From a checkpoint of a small transformer trained on Wikipedia: 2 heads of 32, 106M tokens.
Each number is 500 + 25 x the weight over its row's rms, rounded and kept within 0 to 999. Layers, rows and columns count from 0. Numbers have three digits each. The size before them is the row's rms in percent of the matrix's.

# layer 12 attention value, 64x64, rms 0.274, rows 43-63, columns 0-63
092:531487474500538469462529555512457516504519449486503529426484502504523469486493511481522534513513539524495500494467493483505461500466526474491462506502516492471508478502480480516487539479510505
080:508492490526559537467501485537452507545494498497548477474503474490489505496485479491481484493483506527500516502511476523477450476537534513469468532513508492496484489457515501498504533466445535
071:503472495475503485508515515498505501490527445522498479531485499498474497447548504472550522463488494518512489497501487455476476469499510477480545522440492451497484495455516495473524471521507529
081:497534520499527525484506490454436511531537539512532526487510500491544483499503451449472488498542517516509501492484479515515469528477523538478476477513504501503503510502513513553507550474508491
074:464522434490495471531506520505491510470473492494511487514477513508487523538520525496496506525505516485480518534508538488514518485478508511550565511447508511553505487485486527441490480525482483
070:502504518505501486492517516524473501534512496476508520518448483459503483516514474499443518474496524526543469525502485527475497461487524523498451474459496526467491458490533490455518522464466520
093:488486550491527481458549537500449551520515521514468498496523497525515466486475465517504484509527516515544545490475492528501486512494491499498466487503491475498480512509518498503494550454504554
081:531507519471516497506524538484480540472505480511469483483517486539522478495530518482493523500527500481499544490455497485500539453442487558511525499488546483465549504512502506473495489487473517
071:476472496481487490513516519444529523529475468534460514499490496498499512512466507498493459519527526543485493511503478510523464513539503477476452504543523519537531524479462491525495494448475522
075:517517453470485466477461481516497489567512516534511496491509526471507493534464493507513533525496480521442494470491452496478503511536535510530482498519495514520485496504476510554502510535498459
121:503518516504483496519486523478518478427499483477495470545496526512477505500518544529532516500477462476471475528507560501495497488508505491491573510451517486477510496510517502494487483527506548
082:481497460543465516533485495509513509472458523490479499480464515563451486481495511522496443533488508506527503519485465501521530476485492530517534490483524514477510514535506486482485448534485500
081:522540476478496509517485532490534505472513518520463515528531534547461470480509533533516516524493457475509510508493509456502464480491512475482525552462520482481505513490541484469481505513539526
073:510526530512517482502480529505473498458528519515492469536463475533485455476507513530491511573515499538500474498505509477519465532514461469496494490485475512478523511516500486522536498566515498
069:490511489526481479497520494507514528470517518481493511492521486501440482494509506495539427516484522556485502496514468469458505512517461490508510490472538495469529510551526476454463505475504519
085:438504501482461473499464479496514465463442482510510478527493518500482513482512521511515496498492468481463508525483523488487537503495477504512484491477510571499493507514549488454538474531510472
101:513488503497537517491517509495457526568534510500517515430521488489535496520485492460486522491529529494516496480506455520491489524508549483487473480535460501493504487474514478544502491467471525
102:501516476496447469540496506494517483439477476449487476550476519523450496498525502486522466468487476478491485506515510495475539482468475495518527494479500532491479516495513530466498453529479492
082:491522478506464498512507479484514460448500516491493479540483524501447505516492531515523511497482446488501450502510540497509531468472493496533522536483482536489459512539508504524503450538525504
058:483452485514531492504490550524459474539525491513509495497531481547485483554541514502519464519501516465490491506493499523532521494541506481464477495502525491475516496456511445489504549499506494
108:466506494505539480458485483498496495528520532536542509454503465454529478493460482487490481509520477497524537495509461522521464478506523514498482530543509477514462477522485471541503502478455490
# layer 12 attention output (transposed), 64x64, rms 0.231, rows 43-63, columns 0-63
110:469487549475504515495532510515476525518528530511532511486461451502530523499493501478500537498493498517534507454510511452495428503488544519469496510505455489509524520487504492504517520484540463
088:533520524495528470498532551461482464529505445530502515507486459493527494515488499491536523502515518533512495406492501502506489521497519504496474474536500471480522526513503488487538518481505492
092:483478510503535473469507516535497487490512472498503514457513510523535461509484460501458554457521518513529513497491517484508441498525537502493528566515467492512523531510516474527506491473515484
091:514484507434533496457540544490485499526507514531514494523456491514475513474531517489493482482484526512479526435476541523494494508513465494438469505506486512510492508510510511503490533456513501
090:455468503538533509511497476507474477488512512495554480507514476503449474524454490483495507474528490509519518526486459524490518481519468550520527530482519465496466508508493498479499448531539513
083:481479478475525450472522481462495481495513530502533519477488502519499492494515460481548524520476497501532504522517491569462476491515495480484532499495517482473482532513501499476517541451480448
130:512506541492549533489528526490484524529526486559519486513476474474506511466528485488469492514489528512512498472502487502524460499495506479450449474511529479508507502482488507547509546448478488
090:407527510458519563508515450493502503525513522492531495496521513498472526520490449492504496485470473524508500526481470510497499517528492507514499513525484555523481514486491508478487466475483506
081:481473513560472526505513462499521502469542461550506516534467489497466475505490517488500490499526471457509488488478488519496465515484493531484484438492472514528498515461536503535495466519482503
086:539489466472485488504484496471530495453478511473496510468461504516468534499536578497477505468502488491474543515493544488498487505482543507482503475497451521486523517498503515466470495536489485
124:489491481488496473506483446499506483490508501472507464481511463508530489549438488509529467499490528514522443510515464521513519467522489506513524566488494519556478472520508494498477497516490470
098:490528539543472509547514465518486500469484524530494476559566511464513495529561500511485473508509498476508503533494503482465535499510464510548483487507491473499483475520480516508499491518489505
080:513430495488471463513514469531453486506443496496510485475540507515530535566499476500483476514495482493495494464494473506484481469460520519501466486480472482528499480502470465513508502502481522
099:504465511515480476529472490512515530469514495500486520473477444477518495512476513508449460494491490498488546529548519483499552500492497493508465518510471451537499464473532529547515513502510514
089:444521508491524496508540507519452557460520490523450508498529497438505503528473533513528482547497515484505513482504481514492514501502453515498447526523492506506509510486526479516481530522488485
111:490495453559491511533477499528507495475485450473533492518528446503503470507501483496525483509485487470511514549490507504461541547487488510515526495468520486531488475506512521456468463524506506
109:517535497450532467492525541506530511502503528524502535501472517532483538497541517483504549480516474526478489452470498489509454479454533498481483466514472471517497499482520519489501542490495483
105:465470493513513522523497508497535483485489481455480484523545477490470480501466507501538498499498488485514459567457513494489552505543483505553510548509503479480477500515505512479506468534477518
086:502468470501490469533457488519512493491500506442476499465499545479515505482511492515541503474498522477519464536475485480488551493529510493547509539490490499503486461516492483483496495570460508
069:484511503456477460533492506504482446475477456471509505502450463526525484540471531491520488531504497492521506523517514498469471518511488508492510511503484485490478519467479502511570487449466516
109:549496485460488471491511514493478515511490503555510491477527508507519535471519544517434527523512515527523506510488463500503480484497541484479517467495499504450516436497503498481497536456502486
# layer 12 MLP gate, 192x64, rms 0.291, rows 0-57, columns 0-63
102:505474511461475507507529494494487502511472485515462518504491538534502537473515495538516525547545493498528487514517433446524493482483520466527490502492510508500518525549479511533484496449524495
109:541497518479474551499501531502475486479464517504533532511509477479528529506499513504480506498508502448494472492474560515471492495521474464470495492527498530455491474526560475491545524483502498
105:481483502479519476530537503473451468504436492459487489494537491465510503478515495544458481493488512523487493481486445492538446507489537487533493508477503470476490511480495491491504518517502549
101:491514491515510496532461550490491488486499477436529460488492499472499521454488483491533521480466527425487527484499487479497511466491516494505468494555482552503503496503504508476541499497487492
106:479523515511489485515491456513452497516541535519483497488560502562531474488477524482491526490519523480470526504516537495521507533531492521536529508524488528506502455462480514496513525493455494
111:503524484519515470516558513535479508471498530480466494512512499511491456458499484499487443477492552542518484522519508526501465510532498482514469501490539484477523496489458470469515520455503477
119:513540498484520477504538562533498519500530464517491480512521485483453534499489465496507477501499509489492492502490564492496501491510487525480474490528520481459493496451536497472538518477452459
096:502461513481515484510505559509491536514541444502512471534530519497497510491513541491562484489483495500501499508499543467498490468491458514459524506514523489503481502479529540525532507446493499
102:513506490448502493514470487487502499519507496523468558490480511515529445496490520501495480514503459509493477485480439519506480521487434489486506530542497529503507454506547512509515494500546534
099:487494525487513505491469472482491464523499514505506472494522515480493477493464547532481522500501504532464566485485484477451484514476554513515498514502534471555552473497483512518470524509475485
097:507539556481533483506546499461460472566508477515471489489475502504522503486490529513527495528529513495509534526536544524497472522513478509479495504475485475522491525548502486519520470520472515
105:496471481478501487473493478551485489544530498479489533502448492509452498502465463505518521498523485469456479463469494503474499503441510510508461471475519479494540495505487521519468452504517495
096:476522497475524515494476499532533543497517498475500493449509491536523465555489468478471443500496501488472490489533461467473515523530523497494511506524487526455514487495462476539482479531486493
104:513497511524457456498468528487513522488492469465500479502437496474480501463538517538520513477483522477506517503486532458514466485475501528516497473492491507518505490507509551435497520472507539
111:489516564466511465480500504525509516486478493481530520520492492446531484524480527491511470515529480506496502461468456519473475478508540502508508504501492498454489485522539508509513434531535482
097:508514497492482518477482484499490526538526454476455490464536520466547464518511511521516505484473493519485468481469440509484498519474496514459505508492493497493515468501454530517481489455456534
087:538486490462485465485491547485513498477495476521506517511507513570472499455501546526455491494489517527499499486505501516495472535539531464511531466521508552497494527503476492499502511541485534
098:493500530502444481515494493523519504501500477467502502520530475492496507451479533504523493464494533545499558488463540464504504507488485509512516480518508474517515567457513492536541527478499504
096:513487509550483440508542539500523522494486466513502483493461488507533470471531520498471456462515528468498499525459508521517494494537497527462488482498458513481486490464514511488490550514486483
089:508439525503499493473503552505506499503496540478544522513479509486477507486548546524496486468526509480557485469510534510528500486496555504524471491504518522446516473487476511487488498477502471
097:510511480493511510500473426524509531489475473473526482456498525445489517483480488488501472486531481480482478492508482560504478549481486478500545482508488469488508534514500542522525522507516527
106:523449528510504464497519489477488517528475449543499483518476475555493547490471534537512476493481469509499513483534516498525493491525516499497486504481473480521511483507513538473475470539472550
101:495506458486504499487481492529506493454560522499516486506543466479479549565517523502448491516498490518499491516518468525498524512491496482509497500513540534542464454517473492470488498488468492
095:496471488507532476537502472482482508511485504540511518487491486508495511489537492499491565550475509477475471549487524488538452463502530517513477528506516530495517502476457477503538524460470507
088:516481550477483515481507504487460500562489463555457479510489533505517475515542491486478524530502508466502479458521493495505474503476475519509511522457509510493515526475456507491492470459466511
098:494511529544522560497495488516491523501514478426511434474520486493510501462490507508497469507486515484496484484488463515498475510467509461506502530548477476490550528495504474463518493511519488
098:496503500504529564534534479454473472511487496520526480512491494470527512457511465546533529469498505482473514521518497504508506484451530493482473470494484520505480492559475483512466540510488513
112:529523488475480531522503446524452469497527510500545536469503501478509521478511485501499488501540518475528467534468503511526448491496478522504521483505499445496493477521454493513505458459491489
105:480491471501504534501488491489545489487559523491467503521495527491495490508474476502499474555529529446478488508518466475443477461500524505488482496543536456487524517508489487491471479479492534
104:461469481486446448512530476510520524530521530500500548491540518491476502496516458538464506529488524473457471490503522494497450502485474480521477524528496499499512479504528467495485478477523525
106:526515467547489513487529475506510519480512517460499481511508482505520485473474558471509502445511512500543503517481439506506525488516478472524471475464492540470512487451497506506465501455510497
110:525486517502511497504508505473431455484515508517486500505486534477489465510490513534485506472552511472486471478532482492534504515513496508509487476563491494492530458500508543463476486563506481
105:519470539449516502502497508490484500514478507521511514514534492520546504443523512486499471484477471526518496542505524558521451528495496506463504525471465473442494507499504464506502526479507470
094:462535481511435475505497507462491508500487467462503494491539539489466471552489523516487481512492496542520481497485480538533533496480520486500477493513480579512501511506481489482492521486472511
103:523491516522482518502486461514516502513515501500504495460520494492510509450428486511487495485525502496472501510502466545498503534483529517482517462437466459491476495547445539478511516510492505
110:486471472473495509495505505529527469461440511518500506519486490494517482507484525523525457531532468505507484456512464493502505495520540500475473488519459514460458520472510521545467480457529493
100:491500540490491483526490510484508533502536550478466517492551495501520535486476502534541524520490490419500501502523500509465500524504480508517490561492513492481539487481518537515497521461525497
096:550487511505503500508591545468473503508484504510481483514502482507482504492513487513495489464495482521477539517507506510464480522555487496538466496510507483502525526494495489499499542497572470
093:521459458458515480518507502500508529488520496519500494526519477470505501518507431504478529541485504530502514488519473503486516540522490466487477532498462471508488496494465430467513534474491469
105:525511481481478471485497510543497502462467512503484561536483434494529524489527474487506488496528512465527493517524534488498483500475496506489495503489528497519508488533555495496469553446507520
097:521497499528487451525502486523548473507515517498548482499522500475511496509435524525537525497446536507461481495546491494494459471510498520481488504486490493435480488491483504495495541497510526
103:521490555485464533508493496543585529492508528531498485495495502482463511482494509478503537476483497480456505514524478531478479477501555494526479483492492512491520485486506481526529453515494524
110:485488535476492461509521518488482522485474518492498533519487515535519504485481527521494484516504500499545467529537506444533461500520512471494499492473502469493485470492512476505512540424559510
100:500529459495527475515539512536473539495467497493511510513494477503528515521503452504486458508523534462535466498494466499547521511522493466465498475439498507504523548471501502487501487521519470
093:468462543510523537531480526557501496516538475524487498498522470518479546487489448495515483497444487509490550524513466507531473512526520496529529504496484525493533486476501464500516526498504498
099:513487515479492495529460498508503492513487495528442526492527478536525479482508477543508504543517508465497475496494454497504441553510466530529468517504508484455507490498485468509524516528543478
098:519507504492487491503486456497497528526474495514521469528479522517494475499503477557472507482513440525485498561510499514501502495506480599482460514496524498521481539507504522510503508515517477
108:498476466471493519506526516484488515508460464516503506556460502497534527473507507516539468499501474498449506500515444447456503470483466511491501505535478478505450523468504479520520502496493513
094:508508497483518466507569506478510510501514492497517469488545496496556499495511515459512536529529527491506517502528514482485450508510522482507468540505508467483465461492509458507545522454476519
099:468508474480507485480475483456505471468512507510527529496544484473538492516532556492512491494512507454504460486514472476524479460548478506506527495510511494539465501504534498563498486518525513
091:493471485477498524519474509521514498468547498478501512510533494493505476534466502519515587528497516513484511508499473510504514506514480494499453470500507524472505453529501494498532504478554567
117:482461509459483487493482476446473513474492487526546500485443480488494513516490504527508484498496478510522554501522491496507502505535506491526504496549539476511477467501524432483495470482453512
105:508484537492520518508504508482522454480546526514527508522471485522524519505513516527524491518519493514476494504497469473485476482534527478463471488568542474510474480491503460524531489500563467
098:567490517491517543474465458500513491479479505497544496494466516456509479492448508528517566505482530498495500527473526497495518520478489493465444488486473479498505511482512472478512513500515471
107:490547499485492532490488485513481539490535466502524476496473516519516468488484490451484501466484494453477463531482487511467475535484500514512499516518510481496540492482480501437563460520499480
089:513507507513492494476494517441473500512488464479471500486544574449509519478483502499507520553493451542484498495480518520534464520466527487535491519539523511507516495487476479495498500489491527
098:444504513473436511494471476490518456534533490508484536501516490483491485481478507505532538503481448494491486515520522537518500512490488521504485517528519492551482490514541523547465473524476491
098:527512459528499461525565480520505511484524531494496515520462442494506509506486508469494498518502435542467464483483506522492533491481541503520513538509517495470497500468476500488485478521490535
# layer 12 MLP up, 192x64, rms 0.273, rows 0-56, columns 0-63
093:532510511503501507473493541537536532538445458469498488520519503493548508496448520513464522534493486510480497532483464466472500501473507509516537481498481499471502522539480500508461520463507527
108:488537494507512532495521517442462517508536451470519538497498486498469454518513481478532486519511516493459493506473478485484508471489495527518474528490512509496515503546537487492448503456546490
097:475540519474506487470522543487506518474464492506490524508531526471559474459493497548458481467512500533482460523501484493492495516524530483491504518527497506500503519518508529516536496447553508
093:498546515483485501524536506457508477479501492474482475470493471522512492458543485561532501498485499526546525503492514482503482494489502490488472467513503494519514484446490474514574474499480467
106:478479487496517545510520538519448507459515503576480535483491483506517492513510485469523498455510511465493499489505496495483479452515458502502489507480515446530496480504513557506527469506512492
097:508469520560426481507493469492488485486522497485545512479478476465467477512508526536481508488464475538493482534498470509494529466457531553487501511486501478494524480509476515493507502507510526
107:470516492483473509554501503499489492497479505567508511449498469515500507509499468472510479527459486507508513509481572470491446479518513503503537500515522483467502512480492477497497539539535534
095:477535548502501509521521546493490525493476459543540517546494481465487476492488491516483485501492471467494493505492470484542506467491479514465482488487512555470451467492533525478500487491538516
100:496493516495471484522464453526491543509471496537482493498537506556494454457495526462489551494474509510471467497502537528500502512528531482513490505521476507519515502525546489519526468529468508
098:476527486519481518501504481543483504483541459454510497526504514492537463522499481482513474455496490501480502533483472544517495565517512484464475530507537500485463513517527516490520485476542533
098:513512549485485466538508504482468513525472530476490533529536518467542540518481479519530502523502529466514491508486529499525441542503483487531524524506497492475505504475496495467527507449466503
111:484489526522477498515497557498511504543496503531517521464485519518525485521514506545496465516486499506518511519466479527514508429489509505546455508470454511491508522462485505495558485525511474
103:516532480479528472493510510568503508531551479518516522527494544499534495512483529470490466518487496525513489510444485462498487492463541460522524483524532469466515477531493494510489479502488488
107:500540498491506469438523516467483498477504505506516490516451478487505476508500495484463422483498460506479495527531510504463525503470495511499499511511493459477520523513538513487458554506472525
098:517495541526470527484513487508513496487483499515465542519473523495523509502493491522513524460522505492502572532453493540503509494465472496477484516492499525525526456509546470463507470491455474
090:510488463498471485508513520524485425528522510553520521529487531507469497507491524497522494496505494462492468493539445506508486463496543505478518557511496473485493504495533503519482528486494452
106:526487468491559449517452520501495497512518461456476522484499484524486487531506453500500463515486476526502533492509474511541508501512504494497480510550466509511503566522495496510527469490514471
092:484475493481523497469544526493519522475496458495546518557505522513519480505539482473488506555460506499460512512464496456473438492489501492491482482515515530512495499504517541514516481459497492
099:530548465496530477534487489533513470471492550487497513470514490485481534498497483493484536491501563448484534494475529502471531516484501506509489514491532528514504507490439535497479511470526505
105:515473489478502555480494496519504474477494483483454475495534528469498504519487519479513439480544518508493510490467491511486523524466489485505483519494501558425489498515474531507536518481530490
104:521496502491520510542506492451544481486537514525476459470559515490495529471483477527518451561506481535492499513482537467507497531525522510494511483472478499500482505502508465460533484488491506
110:503505548494527479505559506492520510473503503518503507544491510511484478520489550513526525513500481503479495487546479461503476512521508525549487457456489475492496493429503547513472518519487523
107:506557527475499496542464471501496509493533495529478456488474529495508534499507487457501462502553503504462519556505521504468498483499521480516511516523503482540519529510495512461496479464461474
104:460498478488481497495467493517535493481466514498469487530479512526512467463510527506540493469522518515506541464508514506480488508502478502501512472470489522499487495530515451523491496592454474
090:495517553492520553493459505502471495518503506469449482496500484495541472510523501490492503531531464518535483470496543494523552505529522497512498509523487502482503462489517476530460563520490505
111:467519467494467542525480463502497513473528481433518476512502521508502482479509449497495462491501482502494528491508413518517490509535533505473485512493503502497529524528490500494499477456530511
091:492487503508506485503497510541533518472492474525479485505493519524502501551537502508526486458508514494464478478499458465465494505504528502510476514471470513507568469489481525523478550451519546
102:473498521511499488506528531509474486501503498503490512534497528467477481512514514488502481527483495486476467567452480480465519502487494525450440527521494528500514511488516567445481519514503522
103:486511497502526524461522489477521502479517485508475513529525460473520481497503508517465486516549528567511513504505449495457478484533487508552526548516503549531470504537497506495479486505491501
090:442489526485517473490493500503476484509502458515481488505523470514499470519500479552494474560530431520520527507508474486493516532523490477511484478510513521518486485489515437542481501476518484
104:532510482465521481494545486493487482484494465538491486508493490498523492484557501480473491529508478534479475545469481498542523497470451504515493527451488502503519539467500507536451530519473483
110:523514542503552470489531552529509518509478512495503491502482452491487471463499488498497494558503470513513484475490482521462524489524496529489499488509453527500506487497530452452458512502529470
112:489502488482547488485533488500488513432524504541527485504514499510501458487479465472509496479497529483482488514469532521437464513530523516520495463505480518496516493494498533497500454453537533
106:482463563536511517529507488524482498547441465508503519450481476503484505513476509560491499531488472520477518489515523487494557505522512525505464488509481498504485533527507512484506486542506494
099:496478478530529533511494494468460522503538483460482515471519505490493468515477524483511537492526530476443513514483470461508492488461490503498533496550461482463481476499503454486497476459525502
097:504526501462453458502517508514512525499463520512471490539496518488494454491544489479502494463532537479475523478494530545548497474520457517499451503482469538479482534493489495476480492486508504
105:485528482514489525467480502486509535459501461523536515511513501465487522449517448494505450487470502445525505509514486529527479479490472494530496486547504508504507487526503494449478501523449500
092:507465517502512482495516479422539491469491469493501548476518464521493505471507455506502508514515497466529522549502482533479526465564508480501492489484520531514492530525499498502480501484539490
094:505500513484539500508484496489525525503509502517460430534555522487530513489503539473460504519481502480522480469521466506458499455464487478485495484507497488458505527456513515506525527516455498
104:502536451515494507483531502493491493518476470525504463471460485513488472509529487506516486518505540502536534490565515468530479473524527512524494552505487505497498491470509487442473455527487488
098:492506503489488458481478458439512501523507540476541517469531497502489480502512508514506532549497510497465500520451487506507508422494533496457519513474512492507514549505534529502485492477495502
115:464495488509551489512469498530497472476507499470477481474501481501510526492491505472501501450503490492487506503495476549538524516472450452523487468448507526524493519467522444513468539506515497
120:499484490535525491516477483500499492495496444491504498483484494475480484490497522527478534515444460501452506466498523536485544505492500510507506498493469538532478486468475555468491485548442504
101:525533573497462490480536515505503450536527503492532529516494521474534510494497485492490476519529509534510478501481488526525477459490468461527483454505488480501466507483540523494518534528492502
099:491433501521548506511528450475506533488517456502536469461505480503505532490538491511495514497453486508507512500556513499510527485541522490526516496470533504511472468519491518535507537501498512
088:523472485526517540518517465468530527534497515446463540521494496536487453492508517514496510500513469501486485497481544492504509510475517499479479524507528463513445533507506517506448528467496463
095:505526486496493485462527505500444499513463458526517477533510494509508494513503509532527536515483495482477509502440497458540544550509481466499461511483470521501473508489489468500497547466519514
104:489493477502520551511505530477532512519507459505492501504524515564526521493482531508461512530544507551495475549549498457480509496500540536469521489504485512517500518518481520533534490506493483
100:489515490475513497518527501473511487506512513505484511488436534540510546532511542494467552533519476515479444521524524464503483508509509489511512485543470446495483496466551498502517499498487503
105:499512531521527478535529525501491490494501478545531504494457465513482517510511498524504493516461474493489491505471488489504480482493532549511498535509508541464486493576496488502462449557494510
090:488500496490446493500544500523523478524521539508511524492521495512488571526517529487485530549533485481491489479515501510494510494488456505476552458536537511486459497479500500532466508513521475
112:559516525527499466517471449490473469496500530521532488537463508472502475504478476477486528483483486482501468513538447524507472520482484479529509532517458505457497501496507494529474515511477467
101:494540521450485495458532546526524522499504506483496508511472538514496491503523484496509418473535502479497515459487525513483499524502500505527539450529511477505442515521500510501478501521509478
101:514532523502469539487463518577526521498471496515510529492487499522519478531468491494505468532508568461513491478498478524494469458487481513519521527507488494441492482496487503488503527483479503
116:517503485522542467542489483492521473520497480463504529497511548474496541481454517494471464503531468498507502528485458504495518500457525476512531464498496505519473533515481445520504498481449487
098:484524498459485484419518499466482490474475491530487528463560485553467521525508497499485499492490527509485518495509473519474524495489488446496477516494528511470524506478533490464498506535518505
093:565512492502478494466548466519501452481483498498498513449492484520471553521520490494479518508467497506500505505528504527473486492491489533468534521489541490543491499532506523515493501448459525
# layer 12 MLP down (transposed), 192x64, rms 0.267, rows 0-56, columns 0-63
098:493513450540457521481507517479479464508500466501489499528510419478516488526461459457529442528500495487474517517485517496466489515476495498490537525501465483517502473519495506515504484517505517
117:515535503515476534491472522501481512443541484505486526530510521454505468512547509538466499476519493461459499496476516460496479540507474507529533484461532500474504525491521501514546487493510520
094:516504477505499490499519474479483522501527531504482538493476501551499535477442504435530517501517510508493476483554523548460482468510484488466520473500529496491525505515500532462473499485492466
095:537488531476511511498460499444479480495478444560507491494506548484501511484489503506483528506491472539524493472481479498515509506481483485487453507496539509455509547517481547529473511494523486
093:541517507511502492510486511525532520535458473436517469554476502498475509521504506462489473568500504540474524522472488519512481544480505461494481522467509498499491498486528467530482508494506493
086:530477464494488478441511455508493462489509465479477490545459519488499488508501500494507480477494544520527468473496488529547499505496504513531516504509547534523504487521471500484467479504566476
098:513488530487495481482514558503474516498477523487517490461447486516495476559482503531495507455495500509511496461488439497498534480510487486483502496488476487516472528518506489539451509554524526
089:504490511494478524492503488505487550477512494506440555485501522500505526525474526484537510501528508516481513488564488490504490497496554490487470507508466448515504545515485501491546542478484459
098:552504519490520558502528500491519465515535492479484472471532493490512503520537511512503505499467503488483501533502497524498561530505512452452472513475503490462534489498510539523490530536462476
104:502466491512471534496525517483462478514487509543495540522510524456511538511554515505461486519470495455483482490485519498516491513456492503437476494536476488472481492511457503511515493496509451
098:468505481488480511482480538499519507477539511536494537508506493519571511498470487503448480492541503519478521526495497452528484482526526491557550515480466496524498492481505484503475503486471464
116:515490492503488491473469496510490509489505507500479485547570487523519470512526543520496462518507478467511501534504510480490469509500474508525511516496541502511504488545481495512545430506542445
093:476512467489475500518483528514465462492514515496530492521519448523501508520480489458559462531507467462479493499527493526480508536472487504492524485504506468473474497464509494494537521561526527
098:473489482484478514514508454513540548567498481522498501503498479502485517496492508482439506489514518465517473535489516495494505471506571508508531485499501549479519469508476474500499503534477457
098:528503503558495504469466536472520502529517466531469511520511540498483498514509486537484472516496529506476479508479524516472544464499496479476509504515471532552531508551506478489455485474473488
091:455500514499519510507464492491481509519531511559464473501532517505533473491544475563498493515482501465475468504493488503472503501495494477514468502487526510461503496469511457495527543486455546
114:488505538484450525516490474467491466470489544493476505534482483516522522487515511500505496478552499490498471458504492506499486505473538506509448527499471479518486460485556550514530493510464470
102:494481501479468495484539496484494497507487559467471493491489484525465533514450550491498500513504437492512497519545507497499560502548493485488503501518518464487535511554501493518499516536513487
099:523521517481518518499471508506490467479462491495493518450443516516514504492510506543442481485523491517529501487528461509519499461479475501482550481502534532511554510514488484560514523491500493
096:500501493529543497517493529477488467510500473554553475509523491494468467426547519523503507423524487512495503499522523482502509510515537504506497487505490509497505500473470489457475494471484499
104:464522505501516502507498492504516505482460488499521481467492535507485517478446478495482505445528499521463521468521519498480485561497503476503519483512475499501553556534501519499473554523532523
100:501500529534516471492449502540500475537503466497515507482516506507441494442486486517479517529522522510501516505478509512525515481504473520465507534504472512503495512490505441470425502517477520
098:510503536501524492497514526492548479495477489501532504490567454510502465533545450501448536449464508498528496499512475537493489497505508500492460496499558506493475484498516504514494501470492502
105:469529499443507516519503482506543512507495520469465484506502510506481564481569564514483505557506496507468497502479477520506507479504501505496530465488505512463487506510462532487522512524484505
088:480463503507503521483523501524491526496500493493511507500477526533478494482492527543495447469459471478460500486488503519464499534495556478468549510493493510530487556529564501513503503489495468
100:516504545501460543503526487541487493513475495468476522478532440518500457483492499531520502480511495472512465468507513512500524456438506514508488509542496498544555505481503510495495527496516521
100:504482523515507497469530480550538493515459457521534473526477515514464440511508519449527520467476489521506509499498464498472474493508511505471470484496490466500517495512494505554481521509505449
101:530483515565506524479515481500533495493513441468476525489515517513537513496505460506474472464497537508513485480533530463494497519507523512494496483498533450557509507509532508511525494459469521
100:507513471467496457512531519477513498511456524475496531470503485541487488504516520489466497535500450503495512568511492510507524526450474503567514486498520510489540514505498502486515513542469516
105:523517480464529478492458567482502510537489505512490488500473471515476500428531535452514508463508505525499472496521497495503541522488528481501475494532461483479482522496517491495524493451492491
099:495486442508525497510531543506477443495475475494494484520510471521474516517473492502465493478518496499495526556550533465481474511518526493489546489493487481530502493495541516463532513464506528
113:480500496516457525485491527468517474475507508471536512515507546486524505517523522483474456516494476485509499545477498484525531538513509480509498535482504435451508526513494540479444524508521481
094:502525554506483498520516493498519479528480500455521460495498492527506497528520490514433524474519477508496517534536510552517514488484521515545489529495503502468471498482451432516498510509509484
098:523522531490529536461509513554501488510507506485467486492527515531497570440485517501500508517470500496473482510501543494470500469467478512477540512484490506490491498511508492427504472492478522
094:435514523465451485487521472518515503501518526524496471490512533509457521481513496484539507518460514537547446493523488486512489528490495515521564468527503497502506456521496491499512492525494505
099:515489480522526483564466516506567469513497496490501516503472439495528491498474510516502522488513494505496516526496483513496504514465512492543482508525479445514495491486519512443549479457503517
093:490468486523452464543538506517489458500509492480504500462477499491422494507480498493479479520521462529529516531452496525500545483513492488473465475501483482462511511463486479519507507506486476
099:525483506497508498496474484513480479524460474450503478529481505482531482493529473514513532496489483537447505526496477532469510519443522494559530488455533487497545518485516490500491544490504519
095:484488522469493503492497531453493501536530508477511474510466469494473511523476511478504474439483508468440492530488542471522510504479496447431485523483530481517486494498512521519479494507506480
107:460480549504527474532530493499477451511498525500486505497495531493518499511519524546477511502465506498526489504512488494553499535494511438473489493516509523450440502491481482490532484453503478
101:547507525541557531463465467502494497561499510460507496532470514517513511504517510501436496486511505533485491494549485489545450509495532517525508499523499516514481498496486467501488499492518517
106:475488484512500487451494483517459476520517511527521493526497490512546486463505489459519460514512469503512494496501515477477516514496436533462516526482487535480487476503491556434480534492507490
092:536471448479480523519450507509531536480529481507493479546524496481498514433492485514462471479493515464508472516476486487510554493515480545511486489518548513497506487494513499465483486468501500
104:516443500489510505508527499471522485536504502559461536512504511537495499473523537474476528500526506512486508520522541511490493462490489471531527464501468478463475493545520499502497480477442486
101:519478459520526480553480495490547535512539510475501514496520512489461533484515461472520495502490471476518497487509493538470499525510495515574500501474495525494493454536519498452518511505529518
089:473497511538505534491491510514502507499474548506544481513519524507531535516526489445469497486504509493428504492486489503484501479496505469519487513434472553493516535497506553488487484472484490
094:513451495492491481466505503488500465462515535513497477496456477490559479488537495481511484457486534487535558499489496462470514512519507543504489494495499479537503469539516527453519524489515497
094:514532522482465473499507505464440514503486479489481461487528505500530496483465470515528491496432512503511528485480476531509521480469481474522485511466545436486468509509500516511479490529499528
099:499494525512486473503491507529519491495517509518495471505559451483491483471490437475512461493481515479467527500453466524524478524532469490508503529451539546487488494532504467514475473499507501
109:507580506517518525480496456492482479505505499461505513498509522518494557501528461498463453482524531526478512491514528533504481553489504451468531485504498522529490520516504512494489487469511518
094:455528465515537521522493530521496509484488503457480493483477478462490536484487488469485515428500548487489492505534517473457496463489526518522512494508451495513504460484521488490496510528496542
102:503473550501490514474510531478520520527458489522513483545534482479485482459502490471529531556488490488498506528440484477492476479495519522460476510497475546482531466530490482497520503527515496
098:484497516485438549551475495532473540492497487494501458463528462504468471512493513467477491537514523519536501521552490505484523504493518532497531532501486484479518514517466533491478485526493510
099:463493512465488520489481488538505481484539485552500497477566518481469522503504486476537541543471580497512484508485463461524485517525484513533513482474492496491500512497518512486501501513477498
112:536494493530536511511470508500494500531497488517511525454520483490527493506514491462497463473495506464527509513530511508475535453449519454508481545491499529489486464539542463516517546503529501
090:506455523495488530514469485470450482516521537491525508486467468559499470482514520488459518511519464500499527465505516511500494474495464502508516521527453467466489507549486538493533472498515489
094:481460518501520485516505460471544511496510510515506528478542510442525446491483496523527506510497512528550529493471506500485490514492496499532468486564461507468526485471498479491532490479533518